Weights of a small transformer language model.
Architecture: RMSNorm before each block, rotary positions, no biases in attention or MLP.
Each number is 128 + 24 x the weight over the matrix's rms, rounded and kept within 0 to 255. Layers, rows and columns count from 0.

# layer 6 MLP down, 64x192, rms 0.131, rows 0-63, columns 64-127
[[113 128 143 126 124  98 128  61 114 114 120 125 125 150  91 120 107 133 132 104  83 128 137  90 189 123 147 114 148 143 141 122 151 105 109 107 100 108 159 143 117 106  94 134 166  92 140 111 106  96 141 163 134 102  90 124 136 154 142 134  91 126  92 149]
 [168 154 130 143 135 105 171 130  84 100 112  96 176 140 146 130 159 111 106 140 120 144 157 144 157 150 132 111 159 131  96 146 136 143 102  87 144 159 138 121 129 138 126 141 103  97 134 103 147 125 108 136 128 127 146 121 146 124 148 100 116 129 129  82]
 [117 115 135 151 142 126  86 110 122 150 133 108 156 116 147 133 140 104 151 131 166 137 139 102 117 112 126 138 111 124 146 134  95  84 166 109 122 184 125 110 126 122 141 126 132 164 124 112 118 142 165 142 113 128 155 117 117  93 125 121 128  93 149 147]
 [146  91  95 158 117 125 100 153 140 118  97 126  86 152  80 111  73 127 148 149  91 153 115 114 147 153 122 126 103 129 119 160  66 124 121 151 102 124 141 105 105 163 150 120 137 114 146  79 114  99 119 172 132 115 163 141 145 164 101 177 103  94 102 114]
 [135 114 130 126 120 126 126 156  94 163 164 116 148 131 127 127 131 112  84  96 141 130 104 141 128 131 113 122 142 106 121 107 153 142 152 123 134 156 103 110 157  94 131  98 170 159 120 124 105 136 168 129 164  92 117 108 133 137 153 166  95 106 133 150]
 [ 91 171 126 112 119 118 104 142 131 107 175 132 105 142 153 115 136 196 106  90 147 108 119 116 210 134 163 142 144  86 109 141 137 120  80 168 166 128 110 126 120 139 171 127 153  81 150 136 170  79 126 151 136 102 145 150 121 173 161 100 132 147 114 163]
 [137 123 133 114 124 111  92 109 112  97 147 125 151 160 179  70 122 118 172 133 168  83 102 163 139 123 127 138 105 131 126 137 117 139 138 105 115 176 170 136 153 116 104 130  91 107 101 189  92 103 153  93 142 135 191 130 128 115 104 154  97 136 161 144]
 [106 101  98 154 136 106 135 149 137  83 130 131 169 122 147 102 109 145 142  80 130 114 137 122 133 128 111 135 136 120 105 130 125 157 143 112 143 126 148 124 145 123 126 149 114 158 151 146 162  57 121  72 133 109 110 140 154  87 153 118 140 121 109 115]
 [112 138 124 148 112 112 148 110 140 120  99 107 158 111 127  97 161 175 124 142 123 139 107 134 123 123 108 123 102 132 122 143 131 180 136 125 143 127 122 106 165 154 140 117 122 119 157 115 117 116 107 152 158 164 141 107 133 120 104 125 109 126 133 158]
 [127 109 145 139 129  98 127  98 172 101 123 129 108 173 113 137 141 128 166 118 124 118 154 164 134 124 101  91 155 118 124 129 167 138 152 127 121 118 107 124 171 108 106 141  91 150 131 125 129 146 170  91 100 153 128 128 107 133 124  83 132 146 134 157]
 [160 142  74 134 146 124 119 110  92 123 120 131 143  94 134 209 144 101  99 137 146 110 158 151 120 121 113 152 127 179 107 148 177 139 139 165 177 180 104 153  83 138 136 130 102 140 118  84 136 132 144 155 166 112 101 155 124 118 109 160  60 110 175 147]
 [115 104 113 103  97  87 148 146 125 147 159 127 118 151 115 142  76 140 117 149 115  87 135 150 106 107 136 166 115 156 146 118 120 149 144 111 151 146 108 148 160 126 131 101 109 132 108 135 124 122 164 170 131 118 162 153 133  87 126 126 120 113 129 134]
 [100 121 100 109 110  99 120 129 112 195 107 108 130 161 141 133 118 112  97 127 145 123  94 115 133 136 153 135 121 146 127 111 130 162 122 162 125 135  87 141 144 105 170 116 168 103 126 122 142  98 129 158  94 117  91 179 133 140  91 101 149 112 142 131]
 [108 104 120 139 142  97 108 124 210 122 126 128 118 151 164 164 110 100 147 146 104 141 101 155 118 142 150 138 140 102 146 143 129 151 140 120 144 158 145 130 118  98 118 125 136 120  61 132 140 122 138 100 162 115 135 131 102 123 163 126 118 116 141 108]
 [120  81 148 122  99 146 123 145 153 116 154 203 107 141 152 116 127 115 118 112  80 106  97 107 114 132 155 122 144 129  91 145 149 116 134 152  90 166 137 135  81  77 110 110 111 124 115 106 146 173 148 120 140 180  92 142 126 147 135 148 152 115 122 117]
 [121  98 125 105 133 150 105 148 142 129 127 127 109 150 121 172 117 164 136 119 184  93  98 143 144 168 132 128 127 143  87 118 112 126 134 136 148 121 167 117 154 135 128 139  68 100  97 119 120 122 154 109 101 135 140 154 138 148 111  83  95  90 139 122]
 [120 113 145 135 141 123 126 104 138 163 175  66 116 155 147  98 105 151 169  77 176  96 114 127 167 170 125 132 150 103  91 124 148 107 137 123 121 107 167 173 101 130 153  94 111 153 141  97 149 144 172 118 101 186 133 109  85 129 161 126 124 111  89 100]
 [156 132 109 130 111  94  96 113 137 177 154 157 141 136 101 118 132  93  73  98 121 113 178 126 133 140 140 124 118 144 123 193 133 117 116 168  98 148 110 103 130 146 124 140 129 157 114 104 134 109 108 222 170 161 152 131  79 112 113 141 165 138 107 125]
 [128 113  90 144 122 125 112 100 134 122 119 112 110 173 143 106 114 113 126 135 107 129 108 125 132 133 162 109 125 113 140 117 141 156 136 105  94 136 123 132 122 126 168 125 126 107  98 117 123  90 142 133  95 120 126 141 138  85 118 115 127 107 114 114]
 [133 119 143  62 144  92 124 138 139 135 129 170 126  99  72 164 132 152 135 118 130 124 134  85 129 142  88 103 110 146 118 139 122 112 107 118 127  93 114 110 144 117  97  99 127 130 106 155  88 151 105 137 109 144 101 143 115 161 148 133 163 136 146  93]
 [ 96 121 126 122 158 158 133 143 114 108  78 119 155 149 151 179  91 145 132 104  99 116  67 151 112 121 131 130 111 154 149 137 129 143 169 183  94 101 120 136 133 139 127  91 128  98 107  87 128 105 113 116 109 144 144 129 165 146 131 134 162 141 108 151]
 [125 106 126 115 108 150  89 132 118 119 109 127 148 125 139 123 130 122 113 133 135 193  75 108 138 135 104 136 165 105 113 153 109  94 134 135 126 116 129 123  90  87 120 116 106 128 142 141 148  96 154 128 169 170 138 117  94 117 137 120 144  82 108 125]
 [130 157 129 159 126 117 135 177 141 120 146 129 143 146 149 137 157 125  98 117 123  98 173  76 130 104 129 132 154 151 115 112 135 123  80 104 150  97 140 112  99  86 138 112 106 159 162 112 109 200 124  82  93 129 130 139  90 143 184  55 141 118 142 121]
 [128 118 121 136  80 132 172 138 163 135 104 136  56 107 147 124 153 145 151 152 130 168 141 164 127 109 161 133 136 128 160 133 105 117 131 168 119 123 152 158 122 105 118 150 170  90 141 118 145 153 134 148 120 110 137 150 151 154 151 114 128 124 149 147]
 [137 103 149  95 103 117 174 114 156 129 183 137  76  84 104 107 149 122 145 105 142 133 161 126 154 105  95 150 158  95 143 135 154 122  95 134 146 148 113 177 107 141 111 140 162 165 103  97 112 122 120  98 143 125 131 122 106 125 140 131 114 127  99 101]
 [112 134  95 134 105 136 120 128 145 101 144 110 112 108 107 112  82  88  99 110 163 109 166 148 163 141 143 102 122 157 147 133 124  88 166 142 121 136 145 110 133 122 158 146 117 174 160 119 119 120 146 156 145 186 164 145 125 153 134 154 119 131 134 105]
 [133 105 108 165 141 127 155 143 113  94 128 144  90 103 107 103 106 110 143 155 111 169 111 102 113 181 132  92 136 189 133 134 123 136 166 133 139  88 155 109 100  90 138 141 158 121 154  80  91 135 112 155  85  73 100 146 127 122  87 152 146 152 125 138]
 [149 132 114 132 129 111 178 103 109 151 127 112  76 167 130 113 146 105 109 135  71 136 148 110 172 132 110 103 153 120 116 113 141 128 101 143 163 150 120 147 117 106 146 150 147 125  95 162 154 148 147 124 148 108 106 139 122 128  99  66 106 100 140 167]
 [173 118 100 112 137 183 119 142  94  81  66 135 162 149  77 144 169 144  89 138 111 149 150 139 109 116 120 148 126 148 173 104 127 110 150 162 130  99 162  89  83 124 144 150 126 126 140 149 158 118 132  94 124 140 140  78 137 164 130 113 173 109 147 116]
 [ 92 106 149 137 117 126 140 171 152 152 127 144 102 153 119 144 140  63 132 127  95 121 112 132  88 149 101 183 144 190 137 146 150 150 165 120  98 101  92 164 123 154 129 110 114 106  92 129 140 126 185 149 144 122 157 153 177 170 124 149 149 179 120 166]
 [121 118 123 115 120 113 109 123 143 146 166 125 125 147 144 107 144 125 112 128 151 173 140 121  98 153 119 130 133 151 106 141 145 166 129  85 144 129 137 103 167 163 130 126 141 152 124 161 157 149  93  95 158 139 131 111 138  41 102 118 142 156 127 139]
 [117 127 126 136 121 161 136 131 149 107 132 153  87 148 128 158 160 152 116 120 139 144 120 130 117 104 163 149 119 160 143 127 128 124 110 122 160 109 105 120 161  85 126 151 102 165 125 100 142 160 130 136 131  96 115 121 154 122 150 116 146 134 119 181]
 [126 166 133  85 129 162  89 106 101 166 150 115 168 174 118 123 103  96 155 138  75 118 120 128  89 120 124 112  74 131 138  98 120 131 149 135 102 117 107 103 139 114 105 120 142 134 138 113 114 135 101 157  99 124 102  95 116 109 134 139 122 117 151 165]
 [123 154 155 144 104 104  64 115 154 148 117 105 143 101 123 119 152 136 145 121 162 119 102 134 150 146 104 141 142 162 126 130 119 120 111 149 155  95 168 112 166 148 129 138 131  71 112 193 145 126  62 138 112 144 118 144 129 123  88 138 132 122 123 148]
 [166 171 156 133 109 125 107 114 151 120  98 147 144 129 132 151 149 128 147  96 131 107 106 113 109 101 124 175 147 116 140 130 116 139 153 146 140  99 150 126 163 177 166  99 139 136 131 129 110 116 110 137 121 160 133 169 119 123  88 120  83 129 148 147]
 [129 125 141 110 134 136 141 105 180  83 116 152 128 109 166 146 162 149 145 104 122 146 149 114 159 154 119 132  92 124 164 157 131  65 164 130 143 111 114  74  93  73 111 109 118 103 130  95  82 139  99 134  97  67 129  95 108 139 161 101 112  95 123 106]
 [106 137 156 127 200 133 143 121 120 123 102 152 174  95 160 150  91 120 131 148 146  99 148 110 124 100 150 112 140 112  99 118  70 153 122 117 117  87 167 128  89 144 136 138 129 148 160 111 104 119  94 105 121 113 162 193 106 150 137 105 112 166 146 123]
 [119 148 132 152 158 129 104 114 115  74 115 116 135 137  98  78 126  89 145  74  89 118  90 127 122 167 172 139 134 133 159 104 107 138 117 119 124 128 116  90 110 117  96 110 124 121 121 157 144 130 123 160 150  97  99  96 223 141 108 154 145 135 137 124]
 [142 123 116 106 108 150  94 126 148 139 172 130 135 148 133 112 128 123 119 149 125 145 136 148 108 130 145 135 150 143 124 153 114  98 120 139 131 115 135  99 114 130 114 158 157 120 153 130 153 151 104 144 144  98 104 119 112 134 120 157 125 139 146  89]
 [180 128 108 156 157 137  77 123 158  95 131 169  79 158  63 118 135 122 170 156  95 181 154 147 124 132 160 148 115  97 176 133 114 118 167 123 102 104 102  84 132 136 129 157 120 119 120 120  44 138 114 109 134 109 164 108 158 138 124 115  97  87 136 107]
 [132 133 113 104 142 128 123 164 132 152 107 132 127  94 117  92 128  61 126 141  92 135 125 147 152 118  96  90 188 122  85 111 144 132 122 117  77 164 176 109 141  95 133 124 149 134 104 150 126 145  98 117 122 122  85 165 113  80 126 132 126 117 147 146]
 [172 132  95 127 162 134 122 111 166 129 112 168 179 137 109 127 110  98 148 125 102 136 115 115 113 165 126 127 173 102  95 113 128 159 100 140 128 133  97  73 126 142 172 109 159  98 128 145 140 113 170 123 114 131 129 102 111 118 121 161 128  79  96  99]
 [124 108 125 124 101 108 120 140 149 151  96 119  83 115 133 124 112 138 120 131 120 181 124 157 170 130 103 146 147 162 113 126 120 118 148 121 135 102 134 114 106 121 141 128 160 120 132 139 113 124 151 109 105 125 126 169 145 105 137 127 134 155 172  96]
 [126 158 139 143 102 114 128 113 126 118 106 105 133 160 104 166 138 121 147 198 112 154 131  87 103 103 100  92 138 134 142 146 120 131 118  60 102 111 116 134 143 140 132 104 124  98 125 125  62 123  86  86 131 132 166 111 113  85 114 127 105 155 154 173]
 [150  97 151 159 128 145  79  87 123 142 132 110 139 123 123  91 115 144 123 144 186 148 134 103 129 147 161 126 126 123 156  72 103 133 111 148 147 152 144 122 117 151 128 145 155 110 146 136 128 121 160  90 158 174 156 120 126 144 123 137 151 119 110  99]
 [135 144 112  92  49 134 144 132 153 126 148 159 136  81 152 117 129 142 115 122 128 105 120 128 152 135 146 166 144  97  99 110  98 153 154 114 126 148 112 116 135 131 112  74 180 156 140 149 141 108  93  87 129 156 171 145 145 164 158 107 154 158 128 118]
 [131 155 141 134 126 128 142 159 136 132  99 125 131 102 108 139 117 138  78 117 146 151 148 140 144 110 117 156 108 134 166 138 121  85 113 141 143  93 129 181 110 108 100 149 143 123 141 177  86 122  83 119 116 112 165 102 124  87 164 124 132 150 117 139]
 [155 129  98 163 114 130 174 144 110  65 108 164 104 145 141 123  97 146  96  89 121 170 139 174 110 132 105 111 178 137 142 121 142 103 153 124 157 140  89 104 152 163 137 154 117 116 162 151 124 133  82 108 150 141 156  70 129 159  71 139 156 151 144 141]
 [146 142 107 153 170 127 135 130  97 125 122 123 127 125 108 137 137 128 149 122 135 121 142 109 135  92 114 151  62 138 133 153 133 125  96 130 130 126 120 138 132 148  96  95 120 112 113 122 117 129 130 117 129 113 111 135 107 129  78 100 100 129 146 163]
 [137 119 115 159 131 155 129 175 171 146 154 135 112 109 121 102 137 151 158 154 142 148 121 193 107 142 141 195 110 137  96 143 137 148 113 146 101 136 116 105 175 142 107 155 145 147 149 128 146 120 131 105 155 142 167 129 162  99 104 183  82 130 122 121]
 [153 139 164  74 146 149 100 139 129 122 130 160 181 122 100 133 164 154 132 107 130 143 100 112  98 111 145 119 111 125 125 131 124 116 136 119 130 119 146 130 144 141 153 126 105 144 131 135 158 142 135 125 127  90 149 109 148  74 145 144 107 133 130 157]
 [117 150 118 143 180 120 102 130  90 124 147 144 133  90 139 116 134 130 158 127 170 135 148 142 120 116 144 157 102  90 164 183 135 127  48 121 136 149 138 134 124 157 145 132  89 174 133 151 139 136 172 127 177  93 133  99 156  95 112 135 189  94 118 110]
 [ 86 131 160  92 134 111 140 157 160 109 111 135 117 122 104 113 142 142 116 114 126  91 120 116 111  93 128 120 135 138 135 113 106  97 128 123 123 116 127 122 149 122 164 115 119 144 120 124 164 139 123 128 103 140 124 123 173 136 162  90 147 143 102 140]
 [ 99 113 114 128 115 115 109 125 131 104 114 141 102 119 116 116 136 158  78 111 152 101 124 145 127 128 117 154 138 122 134 133 142 141 135 129 165 141 143 100 117 123 107  77  88 118 112 152 153 167 146 117 134  94 126 128 154 149 103 109 142 110  90 135]
 [137 140  96  61 130 136 126 121 131 128 133 137 124 142 120 124 163 153 143 118 137 132 127 106 154 166  89 137 121 111 104 121 126 111 116 165 139 117 118  54 138 112 128  71 123 118 185 146 150 133 176 134 140 108 131 135 119  94 136 127  88 129 147 122]
 [137 140 118 188 131 101 109 116 150 134 137 142 128 130  56 145 160 102 145 168 141 125 167 122  66 125 144 105  99 201 178 138  87 166 137 123 153  99 125 133 143 111 103 161 114 139 129 115  87 155 111 119 122 138 133 140 119  89 118  95 132 143 102 126]
 [147 154 111 108 135 126  99 135 101 106 125 143 141 119 124 155 124 123 133 110 100 139 165 106 103 132  82  97 180 155 116 132 157 135 146 135 177 108 100 131 101 112 145  83 149  66 121 158 138 145 154 143 125 159 134 140  63 112 134 116 129 164 162 109]
 [105 110 144 141 138 100 127 159 157 134 152 157 105 114 144 124 123 140  90  90 149  75 134 123 138 135 115 145 176 111 114  91 142 138 104  86 168 182 149 141 114 115 148 149 126 142  95 166 163 127 126  94 112 111 117 169 149 166 140 127 121 147  75 108]
 [139 158 128  86 206 176 104 130 108 145 127 115 141  74 133  96 100  60 136 120 122 116 119 138  78 152 152  89 118 112 102 109 152 101 150 148  80 150 146 150 107 104 168 157 109 166 118 108 102 133 197 109 139 146 152 158 153 122 154 158 132 135  99 145]
 [131 106 101 127 131 105 116 117 124 145 126  71 120 134  87 131 122 140 139 139 111 131 167 123 121 128 142 131  98 103 153 192  97 128 133 150 146 143 107 103 126 139 135 151 174 102 135 141 123 102 132 100 103  70 120 130 134 165 166 140 131 115 134 131]
 [149  95 167 127 145 159 157 121 111 130 128 138 100 134 125  77  99 127 139 137 116 146 129 197 135 143 105 106 116 155 134 139 155  81 139 102 104 147 143  97 151 146  86 117  90 126  79 143 113 133 123 117 133 137 159 167 132 114 141  93 178 127  99 114]
 [155 186 122  92 165 165 179 131 121 117 102 177 131 138 166 167 133 102 149 142 100 130 127 118 202 152 167  76 132 127 105 169 182 110 145 120 185 155  87 127 161 122 174  86 127 136 127 161 127 163 109 113 116 137 102 132 139 156 144  97 160 148 105  96]
 [150 138 140 112 105 109 142 169 133 146 135 140 107 134 124 134 136 140 157 110 151 134 140 158 126 110 101 122 129 148 152 145 115 146 119 144 136 118 127 104  86 133 148 125 125 107 130 165 152 159 145 126  91 133 124 141  99 144  76 112 111 109 166 149]
 [137 102 121 113 127 146 149 122 127 138 105 145 125 124 129 167 122 102 156 158 105 113 183 130 133 145 113 114 176 101  99 154 105 157 139 138 128 120 105  89 144 106 100 122 120 138 144 153 117 135 144 153 136 110 130 136 116 160 123 108 138 110 123 124]]